From a checkpoint of a small transformer trained on Wikipedia.
Training: a variant of Muon for these matrices, 691M tokens.
Each number is 128 + 24 x the weight over its row's rms, rounded and kept within 0 to 255. Layers, rows and columns count from 0. The size above them is the row's rms in percent of the matrix's.

# layer 2 MLP up, 1344x512, rms 0.0895, rows 786-816, columns 0-31
size [106  99  97 100  96 103 100 103  97  96  98 100 103 101  99  96  99 100  99 100  94 104 106 101  99 103  97  94  97 101 102]
[[126 143 130 149 148 103 116 141 115 185 120 101 141 153 161 146 117 123 159 124 133 153  81 145 120 107 136 140 113 138 145 119]
 [122 105 129 138 119 128 119 160 119 147 123  87 144 137 139 115 148 145 112  87 153  95 112 112 135  89 136 123 143  95 116 117]
 [153 145  91 101 133 116 145 125 148 133 136 108 114 133 129 148 162 132 131 135 116  91 155 196 108  94 116 129 137 132 125 129]
 [144 143 124  91 129 136 107 157 160 128 161 135 150  86 143 134 136 149 124  80 157 167 122 123 141 143 166 127 127 120 145 135]
 [135 180 144 136 133 148 112  99 139 117 128 118 127 132 140 152 122 113 155 116 109 136 126 113 117 117 139 159 132 105 118 143]
 [128 118 140  94  73 118 106 117  88 179  81 176 145 111 144 133 106 116 112 133 110 133 139 108 116 105 126 142 134 113 101 186]
 [133 140 164 118 126 109 126 106 156 117 124 138 142  99 100 128 130 173 107 139 104  91  84 130 159 115 114 142 110 107 134 105]
 [ 94 119 179  91 130 170  86  99 101 116 173 141 142 107 100 124 157 125 110 119 109 121 147 131 143  75 120 100 134  98  88 118]
 [127 133 128  90  86 151 102  97 109 105 149 133 131 163 135 134 112 171 138 111 128  90 134  91  91 132  88 121 150 125 126 106]
 [ 72 144 152 150 130 187 104 130 127 138 155 122 130 112 115 138 148 117 117 144 110 103  89 114 157 136 158 105 127  77 141 126]
 [ 97 141  82 164 158 134 126 132 114 138 126 112 148 140 108 104 140 110 130 110  94 139 122 111 109 120 129 120 131 152  97 102]
 [117 171 143 134 104 150 125 120 162 187 121 164 106 124 136 161 125 135 122 164 110 145 120 150 114 116 133 128 120 132 136 132]
 [116 154 144  99 102 132 107 151 179 131 114 229 133 144  75 113  96 126 105 189 154 163 105 175 150 162 179 126 136  91 151 116]
 [140 108 135 150  82 148 104 181 158 160 160  95 124 113 164 125 161 104  78 136 132  93 128 109 130  91 129 111 122 119 154 160]
 [102 172 109  94 127 188 130 112 102 135 117 152 121 158 126  54 129 100 192 113 136 122 123 153  95 129  85 108  82 102  82 121]
 [ 82 175  92 164 110 136 117 102 137 167 156 171 121 136 129  88 138 130 141  99  82 146 121 145 152 108 135 111 148 123  77 123]
 [ 88 139 117 113 111 133 142 159  96 101 113 140  91 139 119 105 131 157 206  62 139 114 119 132 116 102 141 151 129 146 126 166]
 [ 87 103 113  76 135 182  94  82 123 166 140 141  96 104 106 106 113 114 115 116 115 129 111 134  87 108 138 112 153 122 133 133]
 [ 99 142 133 135 151 137  77 125 150 118 135 128 145 181  99 130 109  90 131 154  67 152 132 102 122 159 158 121 130 146  88 128]
 [167 187 127 149 138 166 123 129 158 109  99 121 134  50 121 142 152 119 151 152 117 114 177 173 151 103 152 111  90 139 219  75]
 [ 91 115 153 137 122  89 104 105 135 110 120 100  95 129 140 119 147  79 154 106 133 160  99 159 112 118 101 116 129 120 201 159]
 [138 181 161 116 143 119 117 124 106 158 117 123 125 167 125 100 123 138  87 144 134 172 154 105 103 135 102 118 103  95 132 122]
 [156  63 105  96 146 138  75  67 239  75 107 114 127 126 154 120  99 115 142 136 128 120 144 124 130 156 143  87 161 113  75 140]
 [167 132 138 126 160 147 143 102 170 162 173 132 132  97 129 115 116 155 146 120  92  73 106 139 157 116 134  88  84  97 173 113]
 [130 167 136 105 105 174 102 136 124 139 136  85  85 126 146 148 157 126 171 149 101 108 111  88 137 130 114 100 157 136  91 114]
 [128 127 128 133 109 130 113 154 140 118 132 109 143 138  91 108 142 162 104 109 128 122 153 128 142 134 140 144 164 158  88 109]
 [ 85 118  88 144 119 194  83  89 204 100 108 142  78 133 130 118 127 119 145 150 122 141  64 147 121 114 148 148 142 117 144 124]
 [133  78  96 121 158  78 105 113 186 161 106 129 112  89  85 129 145 137  74 124 126 168 139 123 138  84  97 111 147 132 136 141]
 [130 135 155 109 146 149 140 121 132 120 117 115 120 160 140 101  97  93 160 139 123 110 129 147 113 150 174 175 103 170 115 134]
 [137 107 136 130 113 145 191 104  91 179 108 100 127 126 141 148 127 165 123 101 134 112 142 155 117 131 165  97  96 136 111 159]
 [144  82  68 101 140 102 134 161 130  84 168  93 129 130 100 165 126 106 152 132 109 144 132 115  88 123 154 124  92 133 117 132]]
# layer 2 MLP down (transposed), 1344x512, rms 0.083, rows 786-816, columns 0-31
size [ 91 102 113 102 104  98  89  97 101 103 103 100  93  95 103  96  97 103 111  99 100 100 107 104 101 102  94  94  88  92  97]
[[106 136 149 135 102 144 142 109 123 118 115 153 136 126 147 154 138 143 103 131 137 151 126 142 147 158  99 151 117 113 156 118]
 [113 128 125 147 105 134 132 135 120 125 148 126 135 142 171 113 111  91 153  78 129  94 155 119  56 159 122 100 154  99 114  88]
 [128 135 152 138 137 106 126 123 129 129 141 121 139  73 121 148 124 108 126 125 114 171 119  98 141 113 129 115  99 116 109 156]
 [119 116 137 122 134 121 121 133 115 103 122 104 128 160 117  90 115 108 120 141 123 122 168 127 146 104  92 153 126 164 145 141]
 [121 157 123 111 112 105  82 153  97 142 123 167 128 162 122 125 117 112 140 166 139 112 121 105 142 106 125 119 126 110 136  79]
 [137 132 146 101 105 148 157 109 139  85 156 130 145 124 138 149 121  93 150 124 117 125 155 150 162 140 111 114 139 155 125 141]
 [165 107 186 140 142 115 166 141 138 114 136 144 168 103 119 130 145  88 132 105 127 110 125 123 152 122  96 138 104 111 106 120]
 [135 120 153 113 100 169  90  82  92 129 154 151  88 106 114 155 130 159 145 121 126  86 139  82 117 112 156 146  82 135 120 104]
 [ 78 115 117 122 135 128 116 126 114 148 143 165 113 170 125 143 138 132 129 156 108 144 114 105 150 133 141 135 129 148 156 136]
 [108 139 110 158 135 170 131 135 124 104 133 140 168  97 154 120 146 103  93 104 109 158 129 171 117 115 149 116 145 145 151 136]
 [134 144 172 141 144 129 131 113 147  93 132 112 131 145 136 110 154 136 153 105  73 118 109 149 114  89 127 114 103 150 139 109]
 [136 141 104 135 136 129 114 117 149 149 119 162 113 148  91 159  86 110 113 107 109  97 134 135 144 132 151 144 153 160 150 116]
 [170 149 124 137 120 172 133 115 154 112  95  76 125 146  98 133 144 117 134 123  76  70 118 141 115 147 145 108 147 114 123 112]
 [121 112 141 118 153 128 161 132 137 100 140 155 128 138 155  91  80 137 116 153 125 113 132 141 133 149 155 175 135 166  99 157]
 [ 76 125 153 122 129 131  93 103 120 117  97 138 146 136 106 118  90 129 126 144 122 107 143 141 118 132 114 144 106 116 143 150]
 [135 148 117 145 113 118 109 136  96  92 131 164 116 124 142 162 112 138 132 145 147 119 109 106 139 127 144 108 151 141 128 141]
 [142  89 109 153 140 113 119 115 116 156 139 112 119 170 127 131 113  91 164 108 156 124 117 115 109 126 100  80 176 128 174 144]
 [129 119 128 114  97 101 122 122 130  96  67 133 112 114 122 152 167 137 130  95 139 124 118 128 121 114  95  99 173  84 119 123]
 [148 100 137 137 151 116 118 129 133 157  87 129 119 147 160 125 113 167 109 128 148 160 130 144 107 109 126 150 156 118 132 140]
 [130 160 131 156 122 131 134 128 112 112 110 123 166 104 127 126 135  97 146 117 126 101 123 126 170 138 116  84 101 140 148 188]
 [127 147 148 131 124  50  98 122 142 145 143 122 113 132 129 101 140  84 116 156 100 153 138 137 134 129  81  93 198 133 144 142]
 [108 149 119 112 136 145  99 149 110 144 121 158 148 133 142 148 122 122 134 118 108 115 124 122 152 130 118  88 177 119 107 153]
 [ 96 158 158 142 115 127 120 144  83 152 110 135  98 114 121 126  73 189 153 129 121 135 140 109  96 112  68 145 127 158 145 128]
 [125 145 154 135 134 110 143 161 155 155 108 133 106 129 165  92 127 166 131 104 132 131 134 135 142 127 138 137 106 127  75 114]
 [102 115 120 105 113 131 127 105 116 148 152 122 168 116 133 146 127 130  92  99 106 157 129 132 119 118 149 161 116 104 155 148]
 [143 133  66 127 118 107 110 106 115 138  96 123 123 128 117 140 150 122 139  69 112 132 164  90 118 111 159 169 133 179 147 106]
 [124 115 124 112 106 138  85 118 159 123 118 125 181 142 126  94 120 148 149 125 128 165 143 137 106 123  86 133 117 128 112 179]
 [124 112 106 139  95 115 164 123 130 127  96 119 152 136 120  95  98 141 133  88 143 156 126 150 143 115 142  99 112 171 135 126]
 [137 125 126 182 109 151 142 118  79 125 135 129 168  91 142 109 122 176 118 131 154 137 133 133 158 122 158 111 133 125 143 121]
 [144 113 115 147 130 111 121 171 153 146 158 113 130  83 142  81 131 129 118 128 141 100 111  94 113 116 109 127 190 163 176 168]
 [175 143 129  89  99 116 118 157 120 109 181  75 138  87 129 126  85 146 109 152 103 153 123 146 157 109 132  99  77  76 100 114]]
# layer 2 MLP gate, 1344x512, rms 0.0895, rows 787-817, columns 0-31
size [102  99 103  99 104 102  97 102  99 102  95 101 100 103  99 101  96 105 100  95  99  92 102  98 102  95 101  99  97 106  90]
[[107 134 123 103 141  97 140 123 127 135 136 166 149 140 149 152 109  88 143 156 127 169 135 164 123 117 101  94 100 140 136 174]
 [135 146 118 115 115 121 115 169 116 136 147 107 124 140 166 109 156 153 132 155 135 117 140 141 131 183 121 142 150 112 155 124]
 [142 149  87 157 112 111 135 157 154 128  88 100 104 158 130 134  79  82 146 152 119 147 149 145 117 145 132 134 140 159 143 147]
 [108 167 143 135 143 148 148 100 144  96 102  52 115 126 127 148 145 100 121  81 100 116 124 128 127 117  92 127 131 100 134 176]
 [168 153  92 148 157 128 176 147 117 126 114 137 136  76  84 134 135 135  73 118 128  98 100 146 199 157 154 129 155 163 127 129]
 [109 163  98 130 115 168 143  91 112  88 102 112 163 193 142 149 120 118  90 130 139 119 180 129  95 131 131 150 108 136 162 146]
 [ 91 143 106 114 120  83 154 164 134 142 104  96 130 152 123 127 122 135  82  80 146 130 126 145 154  90 115  86 123 108 127 141]
 [126 182 107 153  81 124 132 140 124 127 116 106 159 115 154  82 122 153 108 128  94 139 110 135 123 115 117 167 152 158  93 169]
 [149  98  89 149 147 131 144 146 109  90  93 159 123 135 133 131 144 148 150 108 134 135 174 154  96 130  99 166 122 151 138 146]
 [139  86 136 145 133 180 154 157 174 138 148 133 133 115 117  96 119 119 124 156 102 127 118 117 133 107 127 144 131 105 153 143]
 [ 92 136 140 138 119 157 146  96 140  81 154 109 135 101 107 139 106 188 108 146 116 139 113 156 115 171 133  86 126 125 136 113]
 [155 153 148 120 122 198 113  84 180 137  95  83 143 147 134 125 126 120 142 129 126 130 139 155 152 119 127  91 139  56 106 112]
 [144 119 147 125 104 137 111 144 131  89 116 114 105  89  78 120 118 162 123 119 109 145 104 128 134 148 139 121 149 144 126 157]
 [106 136 145 113 128 125 103  85 136 137 134 120 114 146 132 133 156 102 168 161 101 119  95 158 112 150 105 127 123 127 124 100]
 [134 115  84 152 104 109 115  93 105 124 134 121 145 154 116 164 149 139 106 148 108 153  92 133 117 108  93 112 127 153 157 132]
 [149  89 156 114 144 163 134  99 141 144 152 123 142 161 115 158 146 129 159 130 112 148 125 148 128 157 149 137 119 112 110 143]
 [112 130 114 135 139 189 130 104 126 182 170  99 104 108 104  98  88 101 123 125 128 143 161  95  94 137 161  83 124 142 151 147]
 [118 128  81 113 149 115 120 143  91 149 116  96 123 122 129 135 131  81 107 120 102  99 140 125  93 130 124  80 141 117 122 123]
 [112 143 106 117 101 129 110 132 147 116 133 125 120 161 116 133 136 177 116 152 135 125  86 102 120 101  93 115 145  99 150 151]
 [108 104 136  90 133 194 175 110 146 147 101 110 149 101 177 148  85 135 144  86 109  98  85 131 125  92  90 129 115 170 171 130]
 [144 107 125 132 106 144  95 117  97 123 139 155 111 160 161 171 109 109 168 105 112 104  93  95 156 106 160 131 144 111 179 119]
 [138 103 123  86 112  87  81 122 146 127  79 152 132 169 114 145 143 130 157 142 119 112 133 159 114 142 125 135 124 119 124 164]
 [137 188 151 163 126  96 110 157 112 163  91 142 118 149 136 109 147 147  96 137 124 145 113  98  95 128 100 113 121 165 145 154]
 [119 151 127 115  96 180 100 114 119 139 136 152 112 128 125 159 147 118 157 113 148 109  99  87 110  97 112 112 151 135 132  85]
 [137 136 132  95 155 123 117 106 130 125 128 147 114 150  85  98 109 127 129 115 138 145 119 161 103 116 127  71 139 114 116 127]
 [132 171 113 159 103 173 104 142 163 141 115 145 115  98 192 104 132 151 109 143 126 138 105 160 166 103 151 162 105 143 128 121]
 [144 132  94 127 173 130  68  93 111 112 138 141 139 140 115 118 117 141 112 119  93 120 126 130 175 142 125 105 108 127 152  98]
 [174 127 108 116 136 108 129 169 133 119 153 146 152 119 115 142 134 207  97 111  93 184 160 104 163 118 112  72 126 122 106 135]
 [133  99 143 124 142  93 112 120 105 135 127  96 160 115  82 131 139 127 144  90 107 138 131 134 114 137 155 109  77  82  88 137]
 [ 70  90 112 140 149 147 137 112 155 192  84 194 133 146 108 124 122 130 127 145 136 118  94  73 133  97 129 112 150 137 162 181]
 [ 66 148 136 144  89 147  77 102 136 121 128 150 125  71 131 161 105 148 116 133 145 114 119 105 149 134 121 116  94 125 134  88]]